config.toml
n_layer = 9
d_model = 256
n_head = 2
n_kv_head = 2
head_dim = 128
d_mlp = 1024
vocab_size = 2048
activation = "gelu"
norm = "layernorm"
norm_place = "pre"
norm_eps = 1e-05
positions = "learned"
qk_norm = false
attn_scale = 0.0884
bias = "none"
tie_embeddings = true
parallel_block = true
init = "normal"
init_std_qkv = 0.0271
init_std_o = 0.00639
init_std_up = 0.0271
init_std_down = 0.00639
optimizer = "adamw"
lr = 0.000906
lr_mult_o = 0.974
beta1 = 0.95
beta2 = 0.95
lr_head = 0.00483
grad_clip = 1.0
warmup_steps = 401
schedule = "wsd"
decay_fraction = 0.678
decay_shape = "linear"
final_lr_fraction = 0.0
batch_tokens = [16384, 32768, 65536]
seq_len = 1024
doc_mask = true
z_loss = 1e-05
train_tokens = 194500000
steps = 6168
dataset = "wikipedia_en"
Each number is 500 + 25 x the weight over its row's rms, rounded and kept within 0 to 999. Layers, rows and columns count from 0. Numbers have three digits each. The size before them is the row's rms in percent of the matrix's.

# q: layer 3 attention query, 256x256, rms 0.0363, rows 82-92, columns 0-127
# k: layer 3 attention key, 256x256, rms 0.0389, rows 82-91, columns 0-127
q82 116:503522458474533524500512487497533481533485519510500515510536487502513471472522493479485473540521511513545509559489461502507549513507488481455475495485511467474490490474499553474487467516497535473495509534518516501516523510505467500514495501516441552492531462504501490495483504483488495454507511483521531475524528461496567491546456458499487456518487499463482509538486524506494514529484
k82 113:500494500525507491500475476492505499503495506494512521506502460480473478513484521497488494498476495497511507552517489506509484490478497500524470486499464495519508538488524492504491512499504487466484485498489480494509488477510584526506486510489519504500491505571516506478508505473486527515480496500507502467488504512529486469497468503483457488545490491499546492490348518484494511461511
q83 089:524513465542501511542498489498501499511502530527482523487514492532500534466506480486479484518489516513470487488507519466503477499459506530479487492500503518492466505534549497543442482525497494464482522411531490490496528490511488502510511546489526469507483531497520469522471522499526520493458478536505561486489484496535453466513473486516527507494506510479485497519489504520494515486477
k83 094:510475492497492497479507478482487483465470501466508510497499535488490497507515511486490526494494506441492517433517500513483514496533502476519524483499525532535518494491510483472502504489493459496498483487473514490475502478493609538523503493498504515503499495540535556544509488485495565498526484481501502478523473496501468482499507495519492492450501504480504506509486529488525508410540
q84 112:565488439455495511512516503491537464532492522459484498491516489440539513501478519493476504491485537500494492500534503510520479499509482478510487454496503467463515528529508497507475529502540476486541464533447515467495470520448502499473493550495500501517501490519502507498494499506498486499454499548538498474529493462534485529556496504506464498556462489508530469472487525527515503454524
k84 112:497465515495495526485499512495498490440472504464476495491493516510476514507512492477494532508487509478512484442503498496489521492504514494514513498504531527517545505501489502509502493485488492486501502515486495495500515483486660508492500534490499500499487499539508497543500461463483560501510487503494508467523477529483472472517508485487510485462502483495501491506461514508515481434522
q85 115:513531467471511480476525518506484535512499495515531471503507520475521480513531476482471523487530499504476454484503449488499484568543514481533499494566494490515518526536489457461519507497482496473523479478422520483509493512509490503474512491517540478513514483498484491484507527476455482515537538465464503517490517482493590533481494467491482491487521478531519486471499493541486495501522
k85 100:514522496523497500569524512491503488529493505533511483507503508514507493529523505545479488493483498545489525550497499450501496501474539509526495519485482506468536485500499532546475494490532495515484519536540482511530498500486454530478482481489490500508508476467442488492470539530540479486439502548530532525492469503503517473491509502512570501578507508431487512469504513483487484505509
q86 107:536455523504503529510501513496506485498440531465490484451519526501495496496501517508492494437470510520502508468496537475534449521487541469540473477484518508494507475522530490504480538529531484508523444508514493523467494482522506543511562534493525480503511521506598521494521513529488507532489491483465525495521507510523441495495496521490545521493474467448519525521506474526519494477514
k86 107:519506493507495521513510526500492482461484472468493467506501513518519489479494499488469532474540542503478499452495520500470508489501523519495528476494537518533514487491496479519488509475504471493491525501525510494511489519480516474505502523522509512478490493499497487546491475509483500478510499456507504500491492539474528531484535488491540494456509508517477499492651473515485495470507
q87 119:561444506520490527519521487507504439486452506465495534493516533492489496498487549497483516472505519522511498506525537486472486514504546446540485487469510489485478534496505503561474538519510497493530481484491512512481505547459497548487483520506530496538502476547522490488510478548527491485459512516515515509528486481495513558495472457544476539489492485535495477483497496516517478464525
k87 114:521486467496483536450521524489489517453494482427500485459482473518463516514507503513471556500487515448497490477506504510497519506516499511513521496501534518537493506520521489499508494448501499481497515514503517479487509481507596462505497488486501493486533489514490496541506493477459554500518468454488523470495479533498490443506525490448519480478479507500513510510516507523487488435514
q88 121:513493463465514501484534489517476486516535484492521518486488501475517521495535451465490514581492520499479469523461462500513542504475483516530519461512492492529505533509547483492499470466538505452509505499440502467526518473520499468519482509547476534510484512520501512486500540472458510462570462478473488512489497467456510487547500485515499509525468497460477488526499512466504517476508
k88 109:486476546513479483512472501470483502458523543465488506542521483495492515515489527502504505515488509467499512463518503486489481481508493516497470505511487530497515486509501517529505492498487497498532502503521466484490512487508651495507517507500511498505472507516532544532506483480521570502473513505508484487532442493495463473495490478501456488493507507504506490480397526511519494454486
q89 109:501490460447500492473569502494526464532499510508493489516506516469519478499498476499469505491550510524496504517506451541490478532511520484487452499520495485519518463482483488474496482488497513492518446502523489484532420494498497473494503513499478533541540457511528502482490494534496512451555493463497510504523514465536541492526452511475479501504478469495469519518502477538536517502519
k89 104:497492482497522482522495518501499475499480503494511506516495468529492512509485515480513486501500505494497531544503515470479488483467486532524484511497488497498509545498503499501475501493510500497505481516474505485528519488507557515483479517514493513487485508585485446482509500458490528506448520504518471493497516512523511500499480523468476502540482512527527492497374528506527526455522
q90 092:426498487544471452472448463515476539462537439493522520532466512469480536498551487516554491538486462488501519465504491502497494506487482558491530518495543550519492524448493492536499471455523480517503501520495516498516483478484505461533507471521463502490482515496518511493463460503482478541516479482493470538474515532463513495492527524515505523487538485501504473496542495498466471527471
k90 104:484522521486511484511530503519511498546509514561511500489510481509522480507480499493483455488516498549508473555475514495524499500495488488489477489488459474464453486508494489516530523522493524518502519519519499511526511519488377487499522492521515512511519508449450488463507526478493440499504492506498500514499522492480506518493494507508483519535513517518501497493534449494495484572476
q91 113:520486521477520512496484511451505427473492509464485484480526481499477521476462531492493520464460532474503503496476516504497503507500500491499522472485528537523518518547479546496515491490478496500502468467472509502496508497519524555481529521487510494464483481505540504503488512532464506474501497549488486459531491559533456504546522520490472502499505446502549512491505507504500482462508
k91 112:523501501493506512540500487490500527464499484464482489495490499507509524499514512501496529493506502462494490419508498524491502500523510501516507479494537516515507466511508501515526491502498490499509501524504494504486495517503542495498505489478492502489464499489516517547491488502504520511494499484490507501480515502466483526479519505498541520415501506510490510504617482497480497483496
q92 126:484502486548532509545450494506504529485466532502481507493476474554483486529477499481522503497473483529490497521519506483501502478494541503477482540494477496489508510492529493499491505531484505471445513477505486491470506481579481537547485488484533473478518508465502481491483523471551492513470507497510516468504468501496501432461500488491507471478487518497480514516472531486508533484481